Each number is 200 + 30 x the weight over its row's rms, rounded and kept within 0 to 999. Layers, rows and columns count from 0. The size before them is the row's rms in percent of the matrix's.

# layer 15 attention value, 512x256, rms 0.43, rows 363-383, columns 0-63
110,178,179,249,214,211,133,177,161,162,199,227,181,205,189,157,207,227,220,212,196,226,206,260,242,196,226,200,203,202,179,198,241,175,170,164,194,200,167,247,167,172,215,212,209,216,223,176,224,157,236,159,204,164,143,214,165,203,218,178,211,160,223,197,247
102,230,217,197,138,213,193,193,175,185,192,256,199,143,217,244,159,210,189,231,189,208,149,212,229,226,180,220,192,168,210,216,184,223,230,171,167,183,227,206,178,180,191,206,164,234,184,243,211,166,182,218,207,122,181,199,187,173,233,220,205,203,223,197,166
109,202,196,247,218,191,212,268,154,217,225,233,207,198,195,200,203,201,212,193,212,217,205,216,166,196,127,194,195,222,229,221,179,183,226,253,137,172,189,223,202,185,175,230,203,176,203,177,237,233,241,142,184,236,200,198,164,194,191,152,277,195,150,154,195
120,150,222,154,265,230,169,236,203,168,201,162,220,167,181,250,230,241,232,154,173,188,222,171,198,205,181,197,244,205,185,158,186,156,173,181,212,186,185,171,233,198,224,207,235,226,226,210,189,199,180,213,176,247,157,124,192,125,179,210,170,261,224,239,220
115,235,179,201,187,190,157,142,179,194,251,230,203,234,177,180,196,202,166,222,196,175,151,208,170,248,187,186,220,231,193,234,234,234,219,237,180,168,170,207,175,178,227,158,262,192,225,163,182,195,226,174,163,192,228,169,186,218,210,189,188,245,192,198,216
110,212,254,148,177,196,204,177,222,186,203,180,180,204,213,196,251,276,195,194,232,181,180,254,194,195,236,230,204,191,212,210,225,222,145,207,190,220,212,173,185,212,190,145,179,245,194,173,208,181,215,182,198,208,239,202,184,205,178,251,235,187,189,173,230
109,175,201,190,231,237,147,158,208,198,200,168,186,158,199,254,201,232,183,201,170,165,184,147,213,238,198,153,215,219,262,188,229,269,191,177,172,247,214,194,162,178,191,229,193,194,175,194,205,177,200,260,219,208,179,134,191,207,185,226,185,201,193,190,186
110,211,248,190,225,178,161,229,157,212,228,187,165,222,216,200,163,156,228,175,194,238,190,200,182,177,199,173,246,199,219,221,183,227,211,228,112,189,223,194,217,127,205,145,210,136,202,163,235,141,185,190,212,208,169,223,144,294,206,172,178,178,215,182,163
109,163,197,215,193,204,195,237,141,199,186,171,163,216,181,200,207,154,224,207,242,218,224,226,185,184,251,190,189,165,249,191,212,99,196,167,161,243,238,229,173,186,245,202,102,246,237,178,160,191,235,191,213,187,168,190,185,245,156,204,160,206,207,165,206
104,182,191,206,169,197,203,265,195,188,158,198,238,220,175,200,203,201,219,217,210,185,153,147,154,172,193,206,166,194,220,207,160,196,201,221,186,211,201,156,244,152,152,197,215,117,162,203,186,210,226,217,190,185,203,183,232,206,216,177,235,211,260,180,197
107,187,222,259,210,209,197,231,166,220,186,194,207,196,242,165,147,198,268,213,227,220,221,203,161,226,216,200,206,186,220,201,214,204,206,172,250,169,170,160,204,188,190,198,192,153,197,231,206,228,191,170,215,239,194,231,157,205,231,197,194,152,207,165,169
114,153,223,171,218,235,206,237,165,170,224,187,206,183,173,228,225,217,197,163,215,141,205,112,164,170,216,225,123,183,232,157,229,201,180,263,194,271,178,211,202,205,165,185,218,188,210,209,199,195,248,201,147,205,180,218,185,204,191,187,211,210,223,171,224
100,237,171,261,167,199,218,201,157,205,161,197,230,203,193,216,200,200,151,154,187,212,212,180,189,159,229,201,154,184,196,247,190,188,169,202,206,217,231,194,164,202,249,158,234,234,160,180,199,192,211,161,201,214,208,269,199,185,154,192,202,200,170,187,250
103,242,212,171,251,191,203,176,192,220,148,200,214,206,204,170,151,237,150,223,186,199,148,204,220,217,150,215,264,137,179,183,230,166,211,210,202,232,207,253,161,170,208,230,213,252,207,255,193,194,166,210,167,211,198,226,274,159,210,222,229,217,206,175,188
113,241,217,182,233,140,204,211,183,184,224,205,185,237,216,192,274,267,215,248,221,230,189,229,193,205,141,178,195,179,206,202,208,259,193,157,163,227,161,219,239,189,185,179,208,258,230,179,180,190,222,151,201,259,210,143,192,233,156,213,221,196,220,220,187
113,233,176,190,223,166,222,186,207,233,156,218,202,226,136,153,191,206,178,208,253,184,207,213,231,134,195,145,191,201,241,185,205,272,224,196,198,132,150,215,189,163,233,195,238,192,223,194,238,197,279,221,183,208,235,231,211,146,204,191,199,175,225,202,174
103,244,212,219,226,173,241,150,220,218,234,192,241,171,209,162,190,197,216,198,187,120,216,182,193,226,226,170,151,202,195,184,220,177,181,209,190,191,179,159,178,240,241,228,195,239,195,231,183,263,187,208,243,229,207,132,160,185,166,211,212,197,201,196,169
114,162,151,205,188,170,204,198,244,163,218,140,218,204,204,219,175,215,207,271,179,185,254,233,241,148,204,222,138,232,167,203,240,234,239,222,215,147,248,200,217,166,198,207,200,185,206,251,177,178,140,180,252,175,224,176,218,193,201,227,181,259,233,215,188
110,199,176,222,177,208,206,189,247,196,189,153,148,217,254,211,195,228,200,177,219,239,148,198,238,198,228,171,235,156,198,172,178,164,188,127,156,155,238,215,168,228,226,179,171,174,210,151,192,207,206,216,152,150,162,183,202,163,177,212,182,195,220,213,236
111,214,162,155,176,250,202,208,172,217,173,168,224,187,217,219,194,249,183,227,178,183,183,223,193,210,233,199,174,214,205,202,157,202,204,234,182,171,230,183,204,178,191,219,238,229,191,245,211,175,210,187,228,140,204,215,230,186,270,209,132,197,199,172,202
117,256,235,178,198,231,211,202,233,218,227,170,229,198,213,216,261,220,186,150,218,150,181,163,192,175,142,231,215,200,222,225,182,194,193,207,201,220,226,233,242,184,225,204,232,219,175,251,210,193,181,184,194,225,189,243,263,184,193,188,234,202,223,227,142
# layer 15 attention output (transposed), 512x256, rms 0.4, rows 363-383, columns 0-63
107,248,181,220,187,118,191,179,152,183,163,191,210,239,206,178,219,207,190,175,179,217,155,217,201,184,128,206,158,227,228,221,225,206,162,206,163,213,191,244,191,243,232,204,174,245,158,146,221,217,230,195,267,200,164,214,211,196,163,216,230,218,186,170,228
098,174,248,221,196,194,221,167,231,138,177,221,225,237,233,268,162,187,229,185,208,150,193,210,204,176,203,178,208,237,176,216,219,188,188,191,205,141,230,209,212,197,170,187,232,228,122,245,207,145,157,223,182,189,206,134,224,209,162,197,195,252,189,204,217
102,154,203,199,227,206,189,236,172,226,228,187,202,173,200,171,213,219,184,194,247,165,234,228,196,225,205,220,206,165,244,166,126,204,240,250,153,118,143,225,219,191,167,210,216,166,190,213,156,188,194,186,161,165,180,180,204,249,194,185,221,234,214,174,188
113,182,224,175,156,216,163,164,191,196,203,196,198,166,203,274,205,238,200,157,199,201,211,180,199,204,156,221,218,185,200,203,233,209,190,174,219,180,179,224,228,221,199,216,198,200,188,217,190,254,177,211,191,216,183,143,201,143,174,202,193,198,232,194,249
108,178,179,239,225,153,153,175,184,182,216,134,237,219,175,164,231,189,173,157,241,253,223,275,246,222,206,207,161,234,285,206,258,247,212,187,221,252,203,233,186,213,239,160,212,228,223,160,195,183,203,147,192,194,182,174,218,249,204,190,200,229,194,214,201
103,194,181,204,222,213,182,172,175,208,193,194,241,147,177,178,177,254,206,247,188,174,255,252,186,248,251,239,232,191,227,181,211,270,172,256,212,244,234,196,199,211,178,211,160,207,198,187,197,181,174,223,190,175,220,212,214,197,278,246,208,201,193,158,218
107,180,186,228,176,222,181,174,228,186,221,173,196,227,205,201,245,206,206,223,190,230,187,215,216,256,216,139,213,172,183,227,163,248,197,184,159,218,257,176,222,171,208,162,166,224,199,240,197,122,236,211,169,106,171,196,185,181,151,175,206,206,160,198,207
105,277,247,218,213,257,177,202,161,153,205,193,212,213,181,187,175,261,196,222,120,233,200,165,197,209,187,175,241,210,217,226,202,246,206,177,126,267,192,188,202,171,227,171,189,152,222,164,228,121,173,128,142,179,158,237,220,245,163,180,215,163,257,159,174
107,214,196,198,200,194,160,180,190,228,187,207,164,192,228,184,151,224,182,166,162,232,164,224,172,208,184,254,189,162,193,159,176,196,203,160,157,246,157,194,203,164,214,257,164,189,220,177,192,189,183,209,164,212,217,179,191,216,161,191,232,244,218,171,151
097,153,201,264,218,216,241,219,247,221,205,211,168,211,200,199,200,185,184,204,160,253,184,178,178,197,231,214,177,209,197,177,188,172,223,214,219,212,241,179,149,210,196,217,80,157,207,169,191,188,171,210,216,213,174,203,191,228,178,177,189,180,189,183,208
098,245,218,209,250,198,239,245,155,248,256,201,175,243,223,167,246,162,200,194,197,149,177,174,210,211,225,233,228,190,216,135,193,192,175,242,263,226,212,215,165,190,183,163,209,153,241,125,206,169,173,178,203,230,220,240,132,212,215,227,178,171,219,186,181
108,177,160,200,226,219,207,212,250,236,184,182,161,156,169,193,223,199,213,201,213,192,283,176,199,209,190,143,198,202,238,180,261,197,185,251,198,195,217,270,199,194,174,183,222,164,137,234,206,245,186,229,145,193,156,272,169,208,196,197,162,213,171,143,180
098,213,250,165,182,195,216,218,167,203,201,224,227,233,192,232,175,189,184,175,236,202,217,221,206,231,247,176,183,220,248,242,249,229,233,213,219,227,143,210,165,154,209,158,153,244,210,214,170,256,238,222,235,176,182,207,205,221,223,196,234,224,284,188,216
101,177,221,168,171,197,136,210,166,208,201,203,241,175,298,211,223,225,243,202,198,188,237,226,229,164,211,241,256,171,176,199,190,184,190,215,190,229,239,194,195,232,164,219,208,205,234,226,205,181,175,166,222,189,213,236,163,216,148,202,182,148,214,183,211
102,194,227,155,216,219,214,217,172,207,229,248,184,194,231,152,177,190,219,204,242,169,160,261,219,202,230,222,191,121,243,164,197,224,229,194,150,228,178,251,233,173,226,226,192,202,205,212,207,189,142,144,246,177,169,239,208,190,189,217,234,155,162,200,171
105,187,218,211,198,230,218,221,166,233,188,189,176,216,198,201,153,188,237,193,233,203,167,209,215,203,201,229,197,251,219,191,174,208,214,179,207,209,228,185,201,179,239,221,218,220,169,246,196,147,216,195,243,173,205,203,148,182,196,241,245,188,232,249,142
096,217,179,244,189,211,236,216,206,230,132,195,213,141,201,189,195,140,192,255,204,191,235,209,219,215,197,189,197,164,235,172,187,185,212,180,202,223,221,192,207,215,187,230,176,222,170,281,184,180,178,215,217,222,197,208,193,208,207,154,189,213,255,223,217
103,190,200,164,190,214,191,195,230,233,181,214,185,220,216,251,187,204,182,273,171,161,208,204,153,161,213,194,171,219,194,241,276,193,253,207,196,213,173,142,225,216,169,231,194,247,231,188,185,181,246,217,208,160,189,255,203,148,220,187,177,226,197,176,181
104,174,211,219,169,265,186,171,238,193,162,183,188,234,176,231,182,238,239,172,180,162,165,226,155,198,226,157,207,189,191,212,190,192,212,142,208,201,211,197,195,182,191,195,147,199,233,162,156,211,177,244,207,144,197,158,165,231,175,211,181,226,253,218,285
105,152,184,150,227,164,163,286,254,242,155,148,243,182,212,182,168,247,212,199,210,236,228,206,200,197,161,235,195,195,161,212,176,135,206,175,209,142,239,213,201,175,216,214,239,194,221,173,198,238,158,219,204,141,232,254,243,159,261,188,240,224,198,206,256
108,166,206,164,241,195,214,229,292,207,246,210,228,226,189,243,244,169,260,173,196,140,136,214,192,218,246,209,205,198,180,215,192,250,199,179,184,187,238,197,213,223,219,188,197,208,215,248,169,234,189,130,181,208,166,257,268,225,165,202,230,156,173,207,199
# layer 15 attention query, 512x256, rms 0.414, rows 384-388, columns 0-63
093,185,176,171,173,154,284,228,230,225,196,168,214,126,192,171,241,218,206,276,199,192,254,180,204,161,238,178,169,192,176,200,149,205,260,226,213,221,196,200,206,160,206,262,188,214,200,211,185,186,242,181,172,260,165,182,203,249,174,182,193,149,181,170,179
092,184,188,180,120,174,282,227,213,156,216,164,228,131,146,251,203,234,217,171,158,203,209,134,210,168,275,206,179,188,196,189,152,153,200,223,247,196,221,230,199,211,196,189,180,194,198,200,236,173,191,160,223,181,163,250,187,197,195,219,243,124,215,195,184
094,172,179,201,225,219,158,185,244,215,167,209,234,160,185,135,193,197,188,180,153,247,153,162,195,211,221,223,178,265,182,226,217,191,193,184,210,236,203,207,172,176,168,222,219,235,180,165,205,194,226,238,212,215,220,193,208,235,163,255,141,203,166,169,157
092,192,193,191,166,161,248,228,210,187,189,232,219,201,177,240,214,159,226,217,253,180,180,183,236,245,215,192,211,203,192,194,134,223,219,199,183,229,217,186,226,213,221,241,185,196,200,202,183,184,230,183,167,164,144,274,202,222,175,124,169,227,141,198,186
089,189,190,217,213,270,158,208,200,201,207,185,216,270,193,193,247,205,191,186,201,214,229,226,161,160,259,192,256,193,174,221,206,184,225,175,220,218,192,178,169,164,193,190,144,196,251,258,229,215,192,191,179,237,168,224,179,205,201,160,214,224,218,197,204
# layer 15 attention key, 512x256, rms 0.398, rows 384-387, columns 0-63
073,239,170,182,218,182,206,158,255,240,175,145,180,199,208,257,191,246,191,235,194,177,164,240,178,221,206,218,148,206,196,221,186,137,168,155,221,196,213,182,170,216,186,157,176,193,208,206,180,182,259,194,249,211,188,224,262,239,231,214,212,215,220,201,214
095,204,212,210,174,241,161,234,216,214,194,194,174,208,179,208,163,282,218,176,216,128,227,202,171,190,161,169,231,232,204,157,237,229,153,192,152,244,247,163,205,192,203,222,230,170,193,118,192,208,195,250,133,141,200,204,173,200,194,181,173,156,222,164,197
080,213,172,281,169,187,252,205,254,152,198,207,203,194,163,246,200,209,167,202,203,184,244,198,165,164,161,196,215,166,206,196,209,188,233,212,259,198,212,196,149,213,204,206,229,238,188,197,177,241,212,145,158,180,239,238,218,193,206,113,179,221,210,198,159
090,214,135,231,228,187,191,190,140,234,207,151,179,275,249,205,165,244,151,201,193,178,170,144,174,199,191,147,155,214,151,200,200,201,190,220,192,210,219,233,139,196,141,227,194,249,163,142,197,201,176,211,164,227,206,179,208,208,220,210,237,235,200,218,245